Weights of a small transformer language model.
Architecture: LayerNorm before each block, rotary positions, no biases in attention or MLP, untied embeddings, attention and MLP in parallel.
Each number is 500 + 50 x the weight over the matrix's rms, rounded and kept within 0 to 999. Layers, rows and columns count from 0. Numbers have three digits each.

# down: layer 2 MLP down (transposed), 256x64, rms 0.273, rows 245-255, columns 0-63
# up: layer 2 MLP up, 256x64, rms 0.183, rows 246-255, columns 0-63
down245:531557514511527575499524554466519541506493489531435599569543454425436477511537548508493499526512366577513570529517470566465518508570502496498437524482491542585449526473535516529473529473479494
up246:487461467551453533504528541492498493473550518487548532631647555528549563490512513458530507510504503527531470621539425463441589616444669295429490538470516440434576346580459473468473477452448501
down246:478553521519515484556519620469494501505527535441465568514579482495481440457519480484467463464574512439489521488433484403453465493531329506538456480592545503466451611365546647487488548559522579
up247:445500559552416478496526514485609575473526548441506538507408559556558519449485475478504436515545539546486473560556483564543526563487418421445522470537536464435489498592542461449470442492503555
down247:589459517463589518389479464485472438551459524522507522500550494435452534516477475557542534460483471493497562468498407450517409505545572501462448493465505548537463546432441570523481496504488464
up248:508478516556448493498504563574409578445479461429552533453566418497502546499595435464432498463517521448452485511599558500524536488488445506535530497519561551424507509570539509508481446512502475
down248:511525527472520477505476491460555443582503570543481495536391551494484498506408534541537526536487510505514523508441471509477455489479553519478447473507462405530485456421458465506525537514520508
up249:542479499442493490439433455530472503451541497468533499478567549525514533493465542467520497506446539549550459539492511515451473518545556480567422464417458498484548430547496535487449534470485429
down249:460483483487420490439449529533486454447580544508569512486527509534474532447517541434529461512466495556547455451584537474454535622536450460597390503430518560416512397492486499484488549465558412
up250:479391411569491450654561415412465518492537490540526503448530474615446484519483599480578503641359477514455633420413470550543465416497525458450544424512442493539594528483508445495487620456441475
down250:580446472545611439502517536388491549573465352496518531481518591562452530528623579503510576509561542471483532417540476459553462493598514579469543437581496396480540472444517571512497517502562501
up251:483473402625524412460547535434469449448526530519569408546561535539508510462535475512475465465519522509523458524530579514485546449522518437468469451513459519541578444460475525468502562491480488
down251:525448399470507516493502461476405470478586701467536477515651528548528473479489473503462452564455503519535467523560496449510522503518492343529441546555508587465553462469521515438462517385441512
up252:505552461486508477495493483462465513487531501467515514528554537524500497524517516514516585513515525514490496477468517542431461604531465487495472555538510500557525516540515561455432473493512488
down252:528503555537506548454510549524519467484459477517446528497493485464483446475476510469522452485527467511455542452565558449537517470490566548456515449482470555500477498453522521507498527509512513
up253:483514494428493559483461503495562520431532457461518491555483521546467455519540517484552536508478540508506571532439420437494596439537545453465496570504418490468554484509436491489403530564395527
down253:429512547498514497447491541534520532490513462509463523465445479503499462524490518480499446458601607498464559487575526496502501558476489434450589481577532469490525498514572504513542449487654461
up254:533541564489493533551521475531520538459465519450521525549512552442467488523547481547385436448404534500444413480479532658600601506526499578542473472530477614540441436472542484500552471523572506
down254:412520655514513433513533560565567554420551536446552574495498539479464456535525496623487486596391524490407446487443496665466605514560544584463501470498397495544529416575535497505525527442616518
up255:489537566435517553493458461531554506479478501502481527481538518489475518411517561434512549537445515584489511506451454515498484591520522618511483483494502523538501513566483448543498485537489478
down255:565500511475394548418493360610552534540502561500463531527508564510529483423542480452534531553460520611478475497499427394463546547570479566567440500499559650520545547521526434474479479471454567